Weights of a small transformer language model: untied embeddings, 6089 steps.
Each number is 128 + 24 x the weight over the matrix's rms, rounded and kept within 0 to 255. Layers, rows and columns count from 0. Numbers have three digits each.

# up: layer 15 MLP up, 832x320, rms 0.0734, rows 559-613, columns 240-319
# down: layer 15 MLP down (transposed), 832x320, rms 0.0422, rows 559-612, columns 240-319
# gate: layer 15 MLP gate, 832x320, rms 0.0693, rows 560-613, columns 240-319
up559:140139099126153146122129135111061117143135138104123111142119137096112140115156234135049120150171128161168099130118154127116113115155093126160121124126134122100126155136109169108122114141151143102136144126115169135147122114118134106142126159
down559:171093098119166128105147138143193134150111104082098115146091134107132121139121154131129121164142111143108143149134108134091111108125100112138133149127122117163171146089136121106151102144163118136141091148154125145105113173175140105120115116
gate560:101111124099108168116130146122136165099119142102138111119142135139123120110159128145107146133119119123165146119137158133161156144115166139174167127126154107142145105060117131149110138137130118094111127122129118106115163119095113156134138133
up560:134140107151144090104154073133103109096106144149166079159100099101115130121116106126126131132140125162146103082099158122104101124140127127109128099151104149164121164167111146124106118143177140157143099122182112121080077153166130091160131086
down560:124123084115123147116081091101110089104129107101145117133115121120148120122124121125144126135125097151117119147104179122147154098130081161132091143135101131121157137145137164116126139101063120174134165123132150144129129161093140146117149150
gate561:137127134123125121145155117116131104091047132121122137111131135106134182116141140165119124152143126137186100132137117103152156100144132138153121053117117100139110110131123145150136102160109146091111146159097133118154125123091097131111150136
up561:145123165095121117111127095162168141170172129092141123108142108129145128142122114111150087124138124140106161150108124146104126156108165101103132133125110103103180112136131108082112129135088114102104078059112148117160157139113144135157098117
down561:150150115153106121138172075128128087104112122112124151102084140137147155135169131144142145154157155137139094120137123126115115149193153131146122113152136169121147142150146092132153149096190109146138057131110138131106146144103130154125139120
gate562:140105130136109137128091114124142145096136082114149109134087146091106136090114136127099137143117093172085127126143150116140118110129147149156111116120150093077152121148114101101094135076132140147151130106125105104126106114122114089111109156
up562:149086130119156179157126137131127175129143085116133148156130147171139122143116123104119117085132131145152113111159140159148106117109105136137096150148113148165164132103137155189106142142128145130135134114105165150086126146141118132117136134
down562:158104117117131116177155121109121111136079116123132124182107053115118143133129118144141138138125142146117187166103145149122136148111114122114137135125120084143133152117088131117132090125073144106125135077132146092097121084114151102157112130
gate563:143140142131158128123171125098162172097110138137178129088108114108187133122119124152133139166129131119148098153100080102111123098114116144144127110144096125116091127119157156134138091151158138076087150119144110109160146107122158125115126120
up563:118092140120079101095179138138107088152144164091135136106113150197080110130136164097163127100123104136102151106095101147189121136152111162179126133138155110113138117147097094121140130157139130098122132124114159149142127146133102125081119132
down563:121118134116109124133124122152158108082149151102122119136141125095122136105125130133142170151136138153114123159140119109106197096118132129153161123085120093129101137143128127181141105148113119105114123092118108130091142085162155170123164143
gate564:114134151132190155157130139140146151130115180096146090119170166122090137104157116165162127154111138095158136151181136108158092117110112116113151160149144132113126131137122152134125114122120148126140107155111135112190119159129140151140110117
up564:125187126103119152118152159141139129137171218174119076133121097131150143126116146152147146145147175125084141117171163144137116105131131074142124119147155130101100150138123107104168109111111121164142145109113123122109119146116170148103122146
down564:084116141064160139145125134162144128147120098146156122161138145099091116073149145137113138089113123083117130171139116138096105120096129112093079131110099159141116167118093103146100137112113123135152149141102139122085121153130128160123106102
gate565:095118160151140095156130114135124139108120143172162086114093119166123141088135101132159125084177131156109121127142121117132122125114118128136137117120121144125129091127128121140145093138141145151187154130123128124120156120140149106137101097
up565:142116099149179099130124135121146137106162121130097116109099152110129112140115126136120116104128111152116143112106105139154113151145189114147103148150106117097150121123107116196096172136126108160133121108153139078145112111154125104148118091
down565:128144114103138124152105126144168145148113119111149153133156175189166138115125161149117124127094111103137124113114108166104122113150148135137114135101132101168098170120149159124085099137126117160142078114094138148118105149141145161170128123
gate566:112137047103172051182124115121155136088119150159099111090112137107125118104151117087071170111132146117132110156158176127110092170139138110155123088126139149165104126113126121109102136101158120126119135133080094097130088113122102139159137129
up566:134148138096117121129149145143160149132117122154127143088147137114135096138154125140114152163146120158118114103162095113134120115135146143152106151102126142138118146130147124125125134151153080141171116111130148152083120125105103064126129117
down566:125131139121144114149128109126151119123129120167121140161128126144117122143127123119133136157099135126127143146139129136084172138116094134140156118110114121133162086127123123110143142109125169153124153192161072127129139100104119161119118087
gate567:097132103115119132150114123117145077140162157151159124101148128078097122108122141102182160152165083113141137137141108158090077166121118157111152131117127084110141105097151114093108138126141172122101145085114153131135142102095111121131109113
up567:131110101122096146136164155125148123169162134164174124102139151122106133134110126077109165123116101140144148154128138146122120163073092141135133149135098124142087129140113103120107118133168123088098093142139142152089122130162097115114130149
down567:150140141146110111162071114139145146131108091137120151145146157131172147163127099168147109130133138093107115143093129111144153112115128119078109146136150117128144122123172088140128109136121121176142121118135127119093151088118118136189143106
gate568:101142124127103099082128093095104135100101121126123151096100133156106122116128111144150176113162104132150122074111127165109122170154180097169174107166132183156137113153100110108153148122109134120114112114176151102119122080146136109112159119
up568:131155097127180121126139135120140101164087143131149132101137114135044124111141137126135134118093150120154121132143114123134147135131119105153175152146125152138109133182164129136141092109089107156136115148119118153162126161150107145161106148
down568:082125118118144112134174123129084110084104126091154140162153156122158155082143136118118163145123121115129093107123151167163117146170124141146153098094109155167084101140123143152133123132118104103109142140154110150143140140157110137116160156
gate569:074114123120118089158162121109111120109115145095126150086130087180138122118126138139115090124118094102157174134136126148100134139153158147132083121088090124117086142143110128078134141103135147122115119176132108118190131117163131145149147176
up569:136143119135123153131111130145124153119137121152133147133107102128092128090153122139086117098115138132131135085142164106181173112142095147145162103154116134106138105166111096127162153107153105157122096134134148158142122128159099092125095145
down569:142125132152092159106187127155133155120112142131110095109100126150087099143148119160176138145136073100091166131099120096128165080170114127091165080140075105155172116101139064096144148123129152182115100117099148143124140182127097162163123149
gate570:080128119133116168105119140101123103119110119128135130127117133157146112094081136145137126131158100097126090123103129139114098114110082129149132161113148154156123152180126091154154114110139160096086108155133110141135145119137131127125141119
up570:159162148119104102104149128146123134098173153171170175093149140109111176114134123123136129089117152135093130130107166126149132190134109122122174116137174109129123143101138173099146154134069097100125164096118125150129163076154113103133072124
down570:224128099126123181115114156111138144100087147125148121118152122054168108114122119174137125125108122082164134114128191113101152138128110126149057128102119170146112070120106146112129118104179169119181133107103133078145110148151086120143172137
gate571:140135170080119143161155172129126126153159136110143125087106141145113119139157106138106139153157124127187116163156088142116163126134143105145129140087135126145121122094110101122170126133075128140130147138144143123116150120184102154159114124
up571:104184125151093104116096143102090125107120101130097139144126092085115119140144068103104134116140126088158134131089140127138112127130160144127114161141103135114102141103113112131135136159132134149133115118112070146100134145116120141135125139
down571:094143122144160137101122146146127128144139105124097150104121162160149116083140128144122151141134111139172144130153132118126131119113121123110117185120152092145155143142184127133097110109128108151101148149140149165138135091119141122128137144
gate572:126138082102146150128117100132142124139100116149124087130107122176119150149129076138119087104066101116117066153107122143148098142144130153157119131087120108127101111097105127146130135132147141080122135155126137108141122141104135140097119121
up572:122111149118096144095094148118137097110104162170133200107120086099103115119134075128159068109102139125152166131154148129128139097142132146134158145141125164138119165134176085156151116152148108174130124136183119119119151114143154130155128128
down572:144116138104156137155093088148116142139105144122120137147131122129112160114125127129084145149119098143095112089133104156106106149091167105117121084106110168096158131170104117151101147135088100136129140124142103092129091134131134132152156111
gate573:123103128155118073147069107092131140117108106118093154105128142156131121111132171144093125166125182155129104152131157173133122098148112126149115141143167157122149145138170147124164112154127131168126108166156137140158133142162148129116113057
up573:113117097111141150146107136178148080107136091164085135134115119154142154120146162097077120129139159118124122163127140117160102092136109158093119125117091167132113172138086124138164168153105067123124111141133089093139187161105189129162173117
down573:103142137118116141135182121107125133124120185116163132106128150143132108067126149161103141128101066069139073121112160140165120144149133126160146184121172156106097120132172088143101112109135110116156128161163128129132164094157100139167133116
gate574:100138155085179148118123210155101112106117102120140148146134164129133115100127157074178123158143148127117152102109148125141098166153134126103120146154092095140158088145112176118133099140140107119148135120124123138109092127155139094123105124
up574:151115131136108106071108084140162090157163124142102112125145106106109126118125103100079139150111171113119162118142089129108115111171132125159133163111068149136107107092174085134142112140130161138125098137116109118119133113131082081126158132
down574:167075103103131140117174065100176150126143121124134154100134112105135149121079149135150109152113082109112131109141184104093127162123096150131162102125165156129164128099152126110139158103082153133106117162097156093155139172128167132108169135
gate575:107141130112076121155133132125139138138123119105165170126134104147153149156115103127089162114120098092134083188149149104079115137080128150139120097139102072161147098072152143140129120120147155151172146134072113136158122116128130164131116126
up575:107116119145091114152132113108112126136133132134137146122119126149160133114114124147123180126135121098165110193129179142127084074089151154113144086150129114166111118132141137117131121138137135147154147108124149121140132135137129150095137138
down575:124126161145174121082101106128133122104097108123100121134125152113123096121135121138167087160137165150093161067107101129133137123202152109131146177102147154094115137163115104134137112141100117111094095117177116154117126128123123105111136095
gate576:134108137163181135157112078095091126071098138093200128114136130097141125125111173139134151101169116106159108111172109096141128104088106172138111112152122141121110095108136142174129132112114125163115127116156109112115109106114144127088123167
up576:179090089163115122139099143161140126124111154105125056149131152137095123131109138137152144101130133093093042105113123156138064142119102147154137169121109096096132126100108164131117130087132118153112153132129138097148130103169140151138130160
down576:139133156128137123145142119105136106122157141107127133126147119149134141116116172132124087071122124147097094128125127118151155145115150094109103135116114132115123121102149151134088124147140187148110112070127115123148127101139129149105087125
gate577:098096162127120084080131102149146108094147117139164145102104146160139091172135113168141128122089137108110120119115111113135157179120132122089160127114116124130141124138167138082101122129115104124144083132176129170069093124118131125122132103
up577:119100137108112118136158091147080149162142093112145095136123131104152109151103122137104111113147093107145111108095139104117177115108120171132094097145130140137124150149139117137132096086103150156144097093124178097160090085141074124100129136
down577:123147096151163123119090134126136121116117145161107130095109124131137192101161134085138131104145098172177139138154135149138087127129110132175132145146150157103112094121112107156124163132126111090163172129117094148138149109128157146159106150
gate578:134096127104132129114134122129142127123130106122099166135124171117130133126119135180156099136136110103133147113115147133112114059082124143114142081185122088070117155150125136102135111149119122151117163130105163083119112124144134110143114080
up578:148136135169135166132147148119121106162124149143139148149133127126139131079119093126113106164139107164145101145099116178140107165112155170131128126119121094117126087127125119146103110146132105135133102085171133060113146127122168143121147082
down578:148159135134115110121097138137142130124135122144106158119158125115140158176146103127103138156156072152175107131154104145160103146134101127114111104127092175140167117134102110155169087169142123126108131138132107155150153090159080082128083149
gate579:123146113087143130102137133081172176094142156162116152121148119115116125124141095161150175129167139147133148127123134150124099136127085116119143157117136081120137111129121136122126155120118166125105147136135139119141146135130147130163111167
up579:124127149093138086134137135157095165139096121123109112153148088129156160141166137137099137182143128126103163133096151148135128138128159132143129129140120117121109113123135117085129129176125134171140128122140119135136107150097137091138148121
down579:107130131111110117097138137170155113115113111163193122134122138118150122098125131142105098092093168131081102099131069081106151133112126104164106136138099138102113148128106121162130124117080121107100147136102135099152124095140142125168164147
gate580:113117128086099159111094098165132147126124105091125105114119058134146111154156122114102105157160115141132109115110138142149126116116100162117139137143083120097116149171132139099125137195141100127126116161135111100125069163113184107147166148
up580:142113145155117112097161171122136113131164109127145076129214164160129120152099133120111146131134143117143104120083109140157108146192112127148094102129119138127117126131140125118109140130124119132158147129148139109153145106166096112111142124
down580:090136145118155137101154101159128110090106094130151085144083127089147114129159158104124089178124133104124151119124162111133123131114127162131148162143119111089139126118141110144137152174109130092117139088163157124143154138141125110137124145
gate581:129087149134099130167117075189184105164132149159112133139126145091145094165180118085155135105164065130134152124123168140106144134151139156075140148149130124148118157135153110138088117138158118118157125127113149156155171148114115159155103144
up581:127159107096139110155118120172121130136130128143155137107111128114186161085128159135150128107088139149135136107122144097099117091168140155147149115112120095152127121161110113108134104130084096134110104152114103138099103127150080093119138109
down581:131145146193094119117147135127142090105111098141098147125121129118126123125188095108139082089108128116096131145128088097103152143117127147132102106140139128162145167158138152125141174116176106121120141160142104144161106133161130080127128096
gate582:153130118103125086093143132112121129141117163141145087105109125116158111154119114091132158121144103106137135100132125134093125140148118152112145077136137096157157126128130144105126092151123090140122082118138127119147111105161144116144157142
up582:135131098152132141100138150122132079110134135108098107116132128104132120161099114134089129146119100135145089161107112099085147126111177149105127125149100135129094139125150140156120102145166134166136086152106149174119145137118126121144159140
down582:126122128130135170119106115138148165133119141128115146145132125105142132099141127119135112141152115102110130102109140107137164133099112096115130157096155124130152151139090074105138123125093118067126149128106131092117129138120112116114119140
gate583:140103185175107134143183143086149139147140159167112131152090081121167100123146118139102153109093105129102140134095125104158063149111103155115147088134118148122161117149144119179161122118140135165171148122104113127146143101155138133128130095
up583:091174066155107148094139146112067131125084133165089128153133088105169127175134108119111079096093110114117079178113159114135111109156120124146156112144116145112114124149165144102098091082146083144127131125129086126155142093206140111129103136
down583:139087128204148173133136144107108134143140123145088128139147155093115114139100122089084100115097134135147111125132136130093121142150156147160127103124152161161093160132141177123109106123100141133168146134113100094112073110113098112091148110
gate584:108125117139099138151110156112090154135162117125152105135149144118134144131198147144123117162152165139165098152123141124132131158155103109156102111131116090134115136153143141166165138164109110125138101105147156115117137154157164111130129153
up584:170166122127135120132086108092038118119146104166152138123107129106109110169120154118163138106140103165125183138052137105106108112163138109111076091139116137127111131122142105118081091104120076147127175080138128142105165128129181151106123145
down584:133134130160134099141084125148113134141180117105123146107136102112135122123185076132167131126169135102182133159127131135123122135138098159140121134131111153167127189141140116122133134112112117141140116101135123138155128156157133096100111112
gate585:112123123119105114116139127137093121108178139129128184103153077131140147132151139126113146130134108124116085079107147128144150145104135159112136129141136111129079124108121090098131126095123110061124119085157098164117096144093144137142131101
up585:142156139083141155168163145119097105090156155181094155170123101103162093088103169099109069146119157085122130124127108140099156141144108118131062117130148070164152168086127133109119143107107139117165134162151084165122113151114093131141130102
down585:136173130099122118126130106141118117116082146143113111138150121118158149102096156122151129114170142116138126178120148131101156092136113102140119100140119145130146130121149158168087138105111126119178099142093143064064085130157108133106144113
gate586:099107104112113175113068127161116126133129122135131128155152106146125135151095144160150127121098091123130137136126148129106123115124136079076074138148148107104149109164161146118099141175123148143107127119163159141154143152141137167148114162
up586:158115097115096141130105138130167132108135068108097138170142126192138121160121176153166114141067125110173141073156176169136103106104142079114100136134110146113118117135191104098156108141133164116159193085174143129122108105161113180173107113
down586:133099161120138128173093114127172126128142122135154119163131095151150142162152131116188108171152128102175114120174140135151109158103198132110099128137104107137157092085139165131136140117110166098143141099144134125155139147110109098139140122
gate587:132111119143123093089171094114155114107122117101134109121148094151112116095142140158116093172159098124120132137132074131125125096118100142179136148136150065120120138091118120143135137115142127127116163118138107138148132095119113115122115157
up587:145096149159151105157130118154115094116076129108124133142107122127107130132095168157086106131128116108097143134131133093160127140150126126138131105140154132136141131153083168116144124131133127115099124150138090084103167135061106111139150125
down587:076090119122121162075101130146112101110161142137108074113155148138123165119126109105171085143165145127178149121155147122115103098113116156139116155177137132145139114130140116109129100131147123158150079154148091123145130130126162147120147098
gate588:154113152130182122118133110089090136102155143130148117110115113121156122113183118113140138157127145078124107113151129105156177134081120192130116150123130158094114108167095147128153109147138131150100124159109145089137131094140148177112099159
up588:147186129125136132129162121137101150144138095108145167140111126136152137151070145133145187159140117152162095083132114144123110142122099110144140094153101118141123132144160091117124104109175114089136115121122078160100113131143178074132098174
down588:084127120157108142144123125138152111140126112148104113182157125154110160088124096156144174122141091139114141080163100154105100143147096111116073129093113074112105134105154105116095126116109095104128117141124139178122075146083167129122095123
gate589:121144117121106103130148106187107139136182130117088110153160143144102113111154112132136138127123145121085095172152102119162129116130092122103134127118098146081123119142106102154140111166178127122121110147111058115164145089102113150150144154
up589:133134113130117135115145130095145119112169170117172121115141137106139106126196100117133112143157134123100130135171146173106121097139120135134127125145140123142116119184127178134195095106126128096107119116133143167119159145151204108103099104
down589:131141103118145131148168129175086117111132150110142091127094116156122121158169140097133114105141117138059135146152131141138159112134138116165131139124100151119120089161128104140131043115135138080096083092131106142093153156090127126091130112
gate590:121100123159108128124159115100156152108119112104125127080096110161107083134150151110133144152104138117118083154136155150130091102153131159116171111122105107107159106160120190132118139174124146110196115148132135126167121123120113147053126128
up590:125144115134142137098121161117115135164140146122123146137147120116158172105154157133146136150152163131138127146111127113109113127138135136163135154152127164186137118174149173154145140143113119133142152145174145095146110152117141125108103126
down590:059128128128140131115105141133121132069101086095101132128149102137128148162117131123127102092111143104161145127194129172112154139132164153134134136153144152135143105132131101111144109123128104108165136166147149120080103125056124132128135102
gate591:114132109123109125103117124132097117140151165080119152118153173160127128112160102072123101119090088115130124146108108142079132127133149146122145190132072132133186091150105091117161105100147156137142106125145122158161101119133149108145119116
up591:134137165133141115109111130159117147096135110144098174126116142117095114150107125135129136107111119163117131104093157113148105142108150157120109118111123161125104153120100136130133130149140117111166075116118112161159120112133127102130130148
down591:120124091127126141149144142171124137138134156138149126160155130117083171153107192105104156088146118102146117137125141154116119127179109126119153112113094150102147109144110133107162119147110131105095149132127101157124126155122138132140123134
gate592:123122142114157151146126137133159166152067116161136091111129132113135145078117104115150141140179110163093083129168123098126081074125115136122129117064176119145136118153128063102105147150098119137080118184162137151107154110121131116117135138
up592:128107129084123136121090120123076130129112142108144155140111181117133114104153101132126123106134142151182143131138159111155118133147167143082103117108145133095139111107093146169144128108173162123127114129154115136125111084121116109116122118
down592:133047149139133115096167093150135122156167162100101133118138143082101169117120102106123120094161127129124089146154155112107077129140114091161108173132095138137077127099121124121077116168096136115144121125149092154138157135072129123147144165
gate593:148137168128099122157137088120119174124118110114155130074112169102179166079139139101126129164116130133139143125160120139142174104118148139137138100121131140133141129134146082146146102137139143134153152153152161121101146118122168140107127129
up593:168156157193166117141105123124133138113137150154137115114149075058143117120106156139128140171083104134134112122117159140149138132163126106155100126137112131079118133102110154091113118114146139176137159121096118144175123122090133134137102123
down593:078146116103127130140101091174111131143123137134114098143128103119142144126111176166134107106169106161113126122111142124125135076130139117130130116106099112122146147122150145132082119130110113142098101110133112138125168102164152115089115155
gate594:124154105105075123137106127159142155121108154147128137105092138143145149126070154126145121125119155137119155097116138155139141142104111118148126132194127067134131137121103100132109087146131102126079109136125128116168106140117144109123118115
up594:155100106109087150152149137152112159086130129137121128131125135096157147098145127108118143119145194136189132147097134156116105117124127130126133167154140108137135104123120069151153127094115142129130080113132126112123083142132196128127115132
down594:112120166111151130122093114087126151109123127107191151154118098088127149102131125134111147074116092121123160083111126119098124146134113147105126121149129121164086169083124102134140152117093140169094135104122121145198103098142127162126121140
gate595:141104177134113126108126136150117166126123126107130144125117136140151138089141151144113100104139131105138160114149152157122182151188123179151121105113136131120118130117155123138091115099091147101122145097124145100100103133125144129145090169
up595:144138101112123154142118190141131147131144130106153086141110114147133155148150142113089130123124107106184105134150112141131122131158154110169128168117089138127143108148115107117147135150150108151155144153152110143135135107136113108120093099
down595:143131148110115054107124063117151128134105137163139137130151159155144116141105148130138121130141152140089135128127118130138138123095099105105132114128163128145116135117149146175145136104127128111145104107112116095129098148096122154129145132
gate596:117142122083122111119099131136106145140154146120124112081147093131102140117085182166116155162160122158125085111173102135137105145113148159104173164100102098140157124143116061124148071099127137085097108119161131120146147135131144131146100146
up596:115139106141120180135150119108073134158078157115140117120123111129119113140143117104121158133148109139137174086097127121107127127122140147154107134067108150124102133137126119139114170116124151161109120131103152081115161132134136131105143120
down596:149129146116098103123106136113174133066139132182135119118142147127144163091163108133121130115121102131114119169100147117120141167125122089144109139149141090137123136100101167118157129156146146137151128178157095148096127154132120143145160109
gate597:135095086121150143159100102122110136086128112123165128106132115146147113122108149086138117173127149106129159133138136146133137158112122095160153114128154143157131117127078147115103124108139115069149137100154124128142150122161086109093115143
up597:147104145125129138135148116155124115145133124170094119137110140156154126132109097163105131113098102120120124131137104100130144117127113078150100134102163133085107147099126119133117137089098149121131130102134155164148136155126082133161119121
down597:131128129093125113124146131095166159194136128138120126129117102152096114147128165155095121114109157185141083161105117126136153147167132130122116098158121118096123088120131126143143150120115097143135112121144135108122103139176113153133155122
gate598:085138109094124120107117164094097116144128147128144153108138103144134108152159091152126143132093150114083151154101158189138130205117115156147136140109157150147115157143187142129100132067133130107146155104122072175177113105123177155134107106
up598:136140132127112130133098163130146115164150190134165092094151134180140118130123178125137156082141133089133131131120136111116105156136128154125134183142089098166162122151091107144168119108158142210094131106151117134143117134112130139118178144
down598:125106160153121117194134131074125097174151153100098081148081133118137112119137168128125145144132127121156138167146124162162088176147127107123122140108108084100133160126154147149143119102164138139139134146138080110113151165116150165179100126
gate599:126188110129115166084129131137119124149106110117126121156152144106139121131150149167090161098135104182157148131126098113154123092145177143098089111090153112139149070130103107075136135104129132138134147104117116161175118142094143141195103129
up599:124128102114100141134094088108134113164148113153128123139127108095177134147147124161133137132131144152085163178127140072153100158145111078173168143122117147105182107191151075106124115110125113147069176111130090089107112121092117121106116119
down599:096157146139130140104155150121144117115091124154092134143129097088149126108106152185132112091145121166127091166151136066127174155080162100145075136145110188161134139088145169149171137090111165168134142105098123102165127116136108124096135092
gate600:127122130079106127140134115126168144118102100141112121135144129173073144105117142112142156147109121055125148133117136127121102129086101090194133057122113124135111147131132109109074142172181081129160140130108087094113144152122100142111121120
up600:146095101171116148158189109156117170116133127168189151134125106133166097171144105107074127142160124125099066142157110122116127105111163170147144149124125113119122101098175093089131163136133116142158115166067156113114128153135154112133173142
down600:109128149091120125118159140134097148105077131125118134143125149156111127136141141143101142106099143086129118159111106102093127181097153134135129124150134110139135117176155124107113147128169135131181129137136105151081197146144135106122126126
gate601:157145141140120145099121135120140119166181151149121139130122127143134151113120129113130072116151128135129116100092139107155109112138094131144132093108103109086132121136140130123132127095137152127158099147090167142156128128096155115123143140
up601:152128138098133140166124130129101114174163141132118184153106138154114155114103145167136175185197132123141155135082166146170131157099125088116135146127158099132139140149099172175146108116123143098118102178136145148086129122141089178138075089
down601:089128168162137128088114113127121125145137093156104183159122153102141153116114116093124114103184099114138098115158115106139167136151135125126124150133107130155127126124119104175121089155122134133113130085144142153163130122107113135132084103
gate602:065130126173134123131124110099093102134109123114151107122120120139141167108106152144137135096086126120191101101149101138119114104105137116134126169147121136122146162083138124144118142105093103120114129155099139158153160153159111131159121155
up602:168135107093105135145132117124140146113132102124152138123136121126123111133117142128124106150152145180156068151102129127132127148106126143129105100097103152074107114099122141137120063126099134110135144149121148142107091080173147116116162137
down602:161085095180152126161126159150143139144114095098109125126143154117130141100105176128123156150129095114133117157131110106154064109118168115123112150152118116139134169127151125134134142122110129073128133132121142116107156132123146115103138124
gate603:126136125140120105183089128101116094108149168165166127114141116207102113120124079091118153126126147115119102070113147125168148160139141171123127107090147133118111117127088133151152122112099128101137081076125134129118143154110154097089104114
up603:094140142107086111128125168175156106140141115093112159131148149097114152132133151124083100137136117123156136056151137091156122131128115126112137137154118120151128096136144110119167122126151124102118151135146116099130138139140138147176135107
down603:149134145131148139144117158136114137131129140123076110096132160114113166128128125153141120168145132166124115141158163132082146105165111124084128155162113137122123129104137108117089146133047136100120096091081178130161138113121105125133144101
gate604:140123112113148138130186088089134150112115108122108145124127167116067159131109126128146135111119094146107161111141115183142102138123108108098148156105096133127071125136077127119147121157139094098080103118092154127136124136134130120120119133
up604:155124135115156116165173136123101109125143160136110180143117135135109137104082121107154119119150099142157087133125117147140144098139146165085128126119123124147128119104109118129103118120120086126107110134099122127143087157131131125145194128
down604:107096157128122111159121129125137091135100099140118075145118103132146083108082154119136101107143117122126116126126142146097130102168132124127121114135126131144153094126154148123111105130127112133092162131103124117075159107155120135131117099
gate605:115125134143108131099083131154097145120138136155123101122163171124147125157099125155143120137145141108100156124110088160161137098184141145122135146154161098148134133143121142143124156104134155150150113081091120104120132096146122105146153081
up605:148130143150082123104178152127115107088133133123111139113108148137110153135114157141075124150116114150174167123121140153115134138125156066146132103106114121153116141113143113151127121130113067090096102131164124103113141077107155135125180132
down605:106153110131131151087185124114130107164108142194060123130112122104131129154108142103127122111134112155109176106096161132116136139104128119100063094137083095152071127192132114115146100095140129127099082109118119082168118150135148089111117139
gate606:086148119142140163164121145104141154166146123116198155128141100100113181125104161065162163127129100134126156153092129116116130085142151158117141094165112104123168111113156122195121105136157098093150120167119105132151129101144110147146134131
up606:106154144031153129117152099116131150110149117157133097154135149114138145148100121097119128099146095097152131112135148076132077138103125114093134098152114135140171136150155104106123128089130135138134137110116145100149127104103109113097134113
down606:142135109133110133127114131136117124134071107146111104164149100152086133106114118061127145164104169127112127103077118150102107106125149109137126127071138063146106092134164177104182111171140136122159156105105073101097124156131138109165092078
gate607:151130112136165128132162135099150136091108096119121116133157140098122086135142147108153138119123150155107132182115125157127114112131150141158116123162128154110091142108122099148159088087155148111169149077115157130135123136111137140100134110
up607:123121128130129113150166093098142137123125148140144135139132131118107131110142139079135153118148110167097083120135098140116103130146105163149142093162115092148138126120128149108147129138157111152131132081124120102129104109130117137112156100
down607:136133109122128106114138156191112104169102120173162106084112122159149113110187153160154119120115147138123167125151128141148124116147110154153163082121135138113113104112158057156103151136122119123090166161138109081140116136100121107148125134
gate608:142160117135135098124114146091172151127121157155147148128116138157135103143122157129149115163189127116103143114112154133139120194170147169127095132128143111106160125128116177108136126101125135117096149128124106044115105133169159126175120121
up608:094119144098126105121079152127169122125119117115157099112094129118146137142103088122148135175098089131124132128131118134151154127145126089124101099116098135147120117144106136152116173123155134126145148109160119179169130134148076121159161113
down608:115144110115168121125104129134122128156114073141129140111166170135156117122124156082134107130129110121150117177090153100153115157179097145129161142097132102111122150106103134173129146129135144112122166126114134131081098077106139109122140088
gate609:115087101121105129121137144152156141101154155133128143143135089112110094152143155134138136128110111117150107137162174111134166132159125103093124126144123137125114140133113113089143132171109158118107160162145109176102144117088102105172109132
up609:128102164083100113143108123146129132120112159098105134119126132132170104158125147156121118125162142120170115136134160146183102125088114158107113170135133116137134126155128126125125174133139094103131123107136138129129114100129078037131119132
down609:120131111154182164157188131100131132159156143174112169116141105128154187089092131094102125115102110145167104090135161114176121150176125120110111169117113164122150168138096116124103142142156165087117125147142121115179124115113125115142119133
gate610:131084116083125088165158129151148128149122139086127113106142135155116130145113098111119088122130124117131136116135131136121137129151131124107139129113147149153112119141162141092114120138109112093163121125154173086176107163122142169086099112
up610:115154099116114131138150104128135144169156153134133121110152190101104107127103129163100140130143147071099126139111120115146137174099125104125088114136121135111109144120148138106096124113158124130073120144130129110097150104124094141085106124
down610:097172134161148129119147166138152099147121120127131147147129139111174080093085090117142141100117112127156152163118120133153099115184113124127134142092121155115146109116118128131148153068153115096110150112097090158123126111144130107133137143
gate611:094124102134115123075091128157212102134122108142142122172140145121165119134142073136091166102165088155136091147129123124135120086154082127115080100150145099117135157107130182110117110134106175125109102140114154137117120101112166150147159130
up611:103156113150128172096123132135158118108129173121142098106128134143094147153131097074097153118113093107146084097161090159161108106150142151149089124162100075158141173095135078116128153118134118158101094117152113149135097086115162158137134109
down611:122107118178118141096087142083115113129119106132166105127132137125124136161143102109104127150126136108088132150133110117129153144136130165158123085155166131073160123064102094126136154157152109103064105129168135128127138124109112106200118124
gate612:148153126080131164110128120139138177116159104134094101139121111158166115132149144087087115125151116141143108101121208134129164116085116141138074133152160139142140171121199144135134138149099135158133089145104131104105165111086126148122085145
up612:106137118116145174127115159146123119093183102119102121094141122159133142150177106109065087158128105119106088148087136122117159108042140115077092112098175153123165153057110145131139105140125141142122155120125177109099163113120128130140131134
down612:079122124117151147161113048159128125086124116133097092119117088155132163078084186107128127106153124122133127115168181136146151139144127097133179140161131090111131153147170156151095134123106164126130112112125118120112100126124129129083150129
gate613:135154146147152097129136079121111150150117073130171127115095105132089090084119102107140128134152106087093145160092114126146138155142122135106106141119172149087187091162141092132089149148131135114159105147144110128138115113118106118089137146
up613:128149109125084155139122168154134159136103123116115179169121102148127141128120166143123096115102139140117157145120106154127090146123146122120148122137167145136094112091162128142138108091153153110141117137119098125112166087150109146091083133